Each number is 128 + 32 x the weight over its row's rms, rounded and kept within 0 to 255. Layers, rows and columns count from 0. The size above them is the row's rms in percent of the matrix's.

# layer 9 MLP down (transposed), 512x256, rms 0.0623, rows 486-494, columns 0-127
size [108 109  90 101  98  96 104 100  98]
[[120  89 149 153 128 157 167  98 156 167 112 150 133 103 130 102 170 157  86 120 121 118 118 125  58  71 141 137 141 130 173 132  93 137 156  65 131 154 150 164 131 102 131 164 105  60 128 137  63 161  65  62 177 112 126 144 182 130 126 129 100  49 114 126 116 150 132 137 128 171 125 154 119  89 146 141 107  68 120 114 128 159  82  88  73 104 152 157 103 105 119 159 110  77  94 129 100  85 103 131 125 120 134  86 149 104 131 180  74 192 109 174 154 141  97 133 130 105 125 145 196 161  72  97 158 109 122 144]
 [188  93 151 183 101 133 124 125 114 180  89 193 130 151 160 117 175 188 107 139 152 135 123 127  86  82 157 126 163  52  93 115 145 145 126 148  98 175  83 190 106 163 118 156  98 158 100 107 159 134 110 124 131  93 113 177 196 128 174 128 112 105  61 153 120 150 147 196  58 106 115 122  91 108  83 115 152 108 184 170 119 135 131 133 119 166 127 158 115 153 101 146 119 103 167 133 156 109 162 151 134 126  98 218 103 148  90 155 140 186 175 207  98 160  78 206 101  78 170 168 151 117 155 180 135 135  92 104]
 [199 135  98 117 110 126 134 157  75 126 147  86 101 129  95 114 107 140 139 145 121 156 151 155 142 113 107 156 172 100 164 164  78 116 127 137 203 153 128 113 114 100 136 182 166 141 123 139 121 126 142 104 195  90 131 118 143 161 193  89 139  94 180 112 145 103 106 201 144 117 143 122 136  52 105 103 152 146  92  84  40  79 100 164 141 104 136 107  87 100 148  86 193 128  72 113 142 145 131 127  65 107 137  70 130  69 128  50 110 105 104 142 158  95 110 113 113 167 118 138 126 111 134 130 106 102 112 117]
 [108 161 180 146 156 184 122  95  95  97 161  55 169 131 194 116  83 121 124 105 152 202 112 140 122 193 114 155 153 167 147 150 169 118 131 124 122 150  90 101  95 108 142  66 148 117 161 152 156  95 103 179  96 110 167 115 131 149 126 176 138 174  89 149 127  95 196  80 144 140  87 187  90 127 189 116 159 155 199 118 119 113 124 169  98 141 110 128 165 138 120  75 172 165  81 120 102 157 141 135 133 113 130 153 105 103 202  89 166 134 166 188 106 137  92 162 123 142  69 107 109 173  90 109 104 105 128 142]
 [164 132  74 146 107 131 181 153  55  86 148 106 114 113 165 137 148 108 162 104 127  99 120 141 119 104 128 140 123 176 149 140 137 107 150 101 146 173 190 130 128 126 169 154 128 165 123 130 103 143 117 125  81  87 123  71 100 124 103  81 141 151  87 113 147 115  73 116 111 133  70 217 157 154 189 125 130 157 160 141 122  84 154  78 110  55 135  81  70  99 108 113 129 150 162 147 189 104 127  96 144  88 142 102 139 129 132 128 176 150 149 144 153 142 130 148  86 146  31  96 118  76 198  84  84 116 165 133]
 [144 162 138 160 100 177 126 119 120 148  97 125  61 153 119 132  95 108 113  78 120 178 126  76 134  98 103 176 141  69  95 140 121 113 115 147 128 139 160 110 176  99 158 124  69 148 142 118 141 150 133 157 127 157  44 143  42  85 101 153 127 182 126  98 134 146 114 106  35 101 108 128 117 204 151 149 170 172 185  66 161  97 111  85 141 111 112 148 146 177 134  79 140  52 112 111  76 111 140 148  94 144  64 101 102 117 123 141 156 153 132 112 127 138 111 121  84 139  81  86 109  76 165 143 121  88  93 124]
 [158 133 152 166 113 125  95 143 167  92 134 125 173 121 121 137 112 109 106 142 135  97 123 124 137  53 148 171 147 134 163 110 128 109 148 169 155 156  79 136  88 166 155 156  92 104  98  76 154  95 142 138 139 163 145 155 138 174 134 139  96 132 107 161  96  76 133 129 183 222 126 116 102 132 158  64 106 142 138  60 153 134 117 127  63 138 134 103  85 138 167  91 132  90 121 139 177 141  95  87 140 132  73  79 181 112  92 140 193 145 107 162 180 131 132 126 158 169 130 206 105 150  66 119 143 162 126 103]
 [ 87 173 199 141 138 143 129  85 104  90 138 216 123 114 171  92 106 117 156 142 117  89 134 107 146 129  72 101 127 136  74  74 136 181 153 128 163 125 132 211 136  87  83 118  87 145 157 115  46 139 135 119 127 104  85 186 128 133 102 139  95  96  76 140 110 103 133 129 148 114  93  76 120 125 116 129 106 145 133 106 110 129 149 203  88 102 126 161 142 136 132 132 171  98 152  96 107 138 192 154  91 166  75 166  85 114 151 117 129 135 137 175 122 106  92 150 127  82 154 107 145  84 225 135  51  77 129 159]
 [164 160 104  93 128 177 149  82 107 192  80 120 129 169 128 118 157 148 132 151 113 136  95 134 162 137  90 149 114 156  84 144 153 205 140 105 140 123 104 157  85  89  78  80  99 121 147 101 172 146 155  77  87 129 191  81 124 106  96 134  69 177 136 128 132 142  99  68  66 141 133 110  85 146 128 144 130  91 125 100 172 129 129 109 122  88 119 139 173  41 112 141 180 179 172 120 117 114 115  89 156 166 112 130 166 112 125 124 154  86 141  82  92 129 116  61 126 155 169  52 164  93 130 160 111 103 136  98]]
# layer 9 MLP gate, 512x256, rms 0.13, rows 487-494, columns 0-127
size [104  91  99  96 100 110  98  91]
[[152  86  89 148 120 116 168  86 165 136 170 187 192 125 123 145 129  64 125 147 102  72 151 119 163 183 158 161 114 124  94 141 110 161 125 188 134 137 120  72  88 124 167 142 164  27 119  99 150  45  75 123 147 111 131  97  89  94 136 148 140 127 103 131 150  91 180  92 127 196 167 157 126 137 126 166  68 115 132 113 114  99 174  91 143 118 173 153 118 129  90  82  72 178 165 129  70  76  98 107 159 111  96 129 141 152 105 168 154 138 140 103 160 107 100  95 117 132 125 122 135  97  83 106 136 117 161 153]
 [168 101 118 173  80 141 129 102 202 153 130 156 122 102 129 155 111 199 123 128 152 169  94 173 135 147 170 137 138 110 125 145 135 195  72 100 149 117 125 106 137 153 119 143 109 118 177 137 115 147 121 139 139 106 152 114  92 166 174 101 126 104 152 135  73 143  86 108 169 140 109 102 140 154  98 102 112 131 164 132 174 149  68 164 176 136 137 136  70  99 124 178  94 123 100 129 116 170  92 112 159 101 137 117 139  95 170 158  95 176 105  99 186  81 151 137 173  79 109 152 146 124  74  97 116 175 132  82]
 [140 104  82 144 198 202 153 137 189 100  78 202 119 133  81 121  90 138 107 118 108  72 192 104 161 161 120 159  93 190 139 173 150 120 134  87  90 118 113 128 156 139 136 126  58 116 136 134 129 132 152  86 100  87 212 124 156 158 144 117 130 120 129  95 133 132 126 145 107 114 116 156  73 165 162 155 135 137 121 175 111 133 143 157  72  90  73 132 150  97 146  81 128 105 117 110 129  34 118  99 136 172 139  96 184 120 127 158 102 143 125  91 152 154 112 144 116 125 102 138 157 140 158 115  93 123 120 128]
 [ 72 133 100 154 133  88 178 132 135 135 118  85 154  60 132 122 160  75 127 150 159 164 137 121 103 130 142 137 122 184  80 129 128 135 137 133 101 117 152 106 150 191 130  64  92 170 129 168 125 128 168 139 100 157 120  82 110 193 143 114  79 123 174 120 118 159 108 121 128 115 145  73 111 150 148  95 170 128 101  84  83 136 124 111 123 176 134 115  90 153 143 110 134 147 136 104 121 112  44 135 131 131 161 103 114 104 144 122 148  91 136 114 140  94  96 150 161 152 150  76 168 184 191 149 146 107 137 186]
 [104 105 144 116 186  96  85 165 116 147 116 143  71 100 110 111 153 138 106 114 117 100 169 138 142  80 183 124 152 175 109  89 123 181 119 114 109  95 110 118 169 120  91 115 131 177  74  98 167 157 156  72 109 134 156 121 136 113 108 138 123 158 136 100 121 100 188 119 142 124 132  60 212 152 174  88  88 130  88 156 151 104 115  81 119 128 188 109 121  93 106 170 119 175 123  94 105 124 125 136 117 119 117 147 160 137 159 128 175  78 144 114 150 146 132 151 126 120 152 196 171 117 149 136 113 105 131 118]
 [122 124 107  84 154 113  97 164 165 132 118 193 100 167 123  91 194 105 185 109 137 159 121 153  94 166 139 138 109 146 148  90  84  85 136 109  91 146  86  97 130 113 104 133 122 133 108 114 122 157 187  62 154  61 169 154 127 171 182 173 108  85  94 117 123 149 129 120 115  94 125 105 120 124 102 121 102 147  65 130  74 169 149  92 104 169 114  75  89 162 106 123 112  41 116  95 136 123 124 172 148  56 114 143 124 100 134 120 141 100 150 129 172  49  80 142  80  91 115 113 183 101 166 146 153  76  72 107]
 [171 115 156 134 142 126 149 145 106 154  94 121 135 112 151 172 154 147 134 136 108 145 138 123  73 159 132 125 161 154 189  60 141  78 147 120 165 125 123 139 111  75 190 132 152 144 120 134 144 109 148 131 183 102 117 152 148 172  73  96 142 118 124  87  89 178  85 110 152 104 130  88  53 173 163 116 136 174 118 124 160  88 152  83 133 116  79 108  79 152 112 105  96 160 115 137  54  95 114 174  78 141 100  86 141  92  96 108  59 133 132 140 195 108 144 118 165  95 143 194 124 112 180 121 136 166  74 180]
 [100  82 101  89 137 117  98 129 163 116 183 134 136 118  97 142 129 118 111 112 129 145 186 115 171 135  96 178  79 138 120 157 159 127 144 102 120 155 107 139 120  84 177 131 108 135 142 149 108 153 144 138 136  80 180 109  58  58  94 130 124 129 160 138 112 165 137 125 169 110 184 123 167 118 176 118 159 143 103 122  99 110 106  79  99 177 112 110 145 136 130 129 213  99  86 127 137 132 164 164  96 126  62 153 126 148 141  99 146 151  75 138 137 156 137  32 167 129 122 140  88 117  79 127  94 151  79 167]]
# layer 9 MLP up, 512x256, rms 0.138, rows 487-494, columns 0-127
size [105 100 101  95  97 105  98  93]
[[176 131 152 102 123  68 123 205 193 182 113  88 135  93 135 171 130 145 138 114 149 186 132 107 146 145 150 146 150 109  99 102 150 144 100 193 156 116 150 125 103 107 166 178 183  73 154 143 134 179 145  88 144 107  66 119 121  74  93  84  96  86 156 152 167  96 128  94 145  97 142 137 142 124  95 164 126  84 128 126 179 163 127 144 129 175 102 113  88 112 116 123 140  97 129 149 130  73 193 114  98  98 146 202 110 127  79 130 143 104 144 121 106 104 107 137 191  81 125 175 128 127 134  45 121 113 150 176]
 [ 82  64 160 144 168 113  93  61 186  72 132  66 127 119 134  73 145  87 138 169 141 176 105 166 145 139 121 103 204  97 131 123 134  89 129 124 103  97 143 156 171 152  99  81 186 162 178 158 188 160 142  73  86 165 124 131 125 123  78 122 130 100 137 155 164 116 111  83 166  64 143 158  64 124 149 121 107 140 116 180 152 149 137 103 128 142 127 114 129 137 145 153 123 145 160 198 160 155 159 103 110 134 128 165 149 194 103 143  95 146 154  69 104  69 150 139  97 217 106 138 130 142 130 133  92 179  73  86]
 [168 133  99 145 164 139 121  91 187 170 125 150 131 148 150 144 107 143  96 125  63 115 160  83 127 103 141 143 131 166 121  90  86 143  98 124  92 163 149 167 101  87  75 107  86 138 116 127 147 137  67 121  94 124  88 110 134  90 166 156 141 100 210 117  99 140  54 155 174 143 134  94 194  51  33 159 126  99 112 122 111  93 116 119  83 151 108 194 133 143 167  92 135 121 182  98 126 109 156 122 132  75 139  76 149 143 127  86 169 165  66 154 132 125  54  49 146 127  94 149 149 116 154 131 127 136 141 133]
 [ 90  70 176 119 151 211 139  68 182 106 164 126  95 159 134 170  81 170 103 133 146 124 163 145 151 137  85 157 130 152 133 141 133 143 195 185  71 134 140 127 129 154 126 142 162 122 136  63 123 103 102  70  91 135 154 174 130 110 115 118 183 143 112 130 130 117 146 111 144 172 145 157 138 113  97 131 136 130  61  83 162  89 136 139 160 116  92 152  93 147 167 128  85 126 173 157 118 115 103 131 165 154 109 110 185 138 145 129 118 159 115 156  89 104 137 142 135 156 141 160 158  38 121  68 141  86 112 103]
 [106 121 108 149  77 119 127 134 109 153 133 108 154 173 135 133 180 121 126  78 160 142  73  98 133 113 102 111  65  61 184  90 120 124 135 127 163 164 107 111  81 138 194 146 160 125 138 119 104  75 145 192 150 125 126 123  91 117 112 105 101 170 168 103 128 152 124 174 164 197 151 183 123 195 103 156 109 135 110 162 235 160 136 102 143 137 144 152 140 101 142  98 123 115 107 177 162 147 165 130 109 148 168 112 136 116 170 164 138  79 122  76 122 105  95 174 111  80 146 129 115 107 157 118 127 121 104 157]
 [151 137  99 132 160 127 106  62 134 161 166 133 153 162 120 136 113 126  90 117 115 126 148 114 186 150 121 114 111 134 159 107  98 165 126 207 105 158 134 154 121 158 210 148 163 119 115 124 155 161  84 147 127 111 122 113 144 141 144  74 124 121 110 126 106  94 180 162 106 238  68 146 145  77 178 109 129  79 206 149 157 100 119 186  40 103 123 124 125  80 138 119 112 161 178 121 133 141 140 122 104 162 119 142 141  98 171 149 118 169 161  74 131 152 176 163 167 167 137 121 116  74  91 111 135 159  32 127]
 [100  60 155 153 124  84 127 156 141 136 143 123 139 132 172  84 129 157 153 152 161  88 165  95  99 117 152  86 141 157 166  97  87  74 150  95  60 108 135 129 110 150 161  80 102 127 147 105 117  61 135 140 157  73 161  99 150  99 168 119  93 143 123 104 117 104 149 196  84 125  93 112 108 130 113 169 159  94 167 106 100  97 117  91 147 144  77 219 121 131 192  87 123  96 139 113  86 111 162 129 143 108 139 145 100 151 146 124  95  51   1 192 146 122 119 159 191 104 101 117  91  94  87 123  80  55 128 187]
 [143 132 140 101 168 113 109 169 120 102 143 108 141 100 191 142 100 106 162 163 152 126  82 166 113 134 161 134 158 139 172 152 134 128 144 132 124 104 112 176 103 137 102  89  67 106 144 117 149 163 144  98 114 139 158 168 133 106  45 117 163  95 126 105 145 205 147 152 156 109 109  97 132  69 120 105 136 140 182 158 126  94 108 118 143 154 118 116  55 108 188 104 132 154  82 122 102 113 122 111 143 180  89 120 147 130 112 107 117  95  70 104 111 126 162 138 137 174 165 152 140 136 150 131 112 126 138 105]]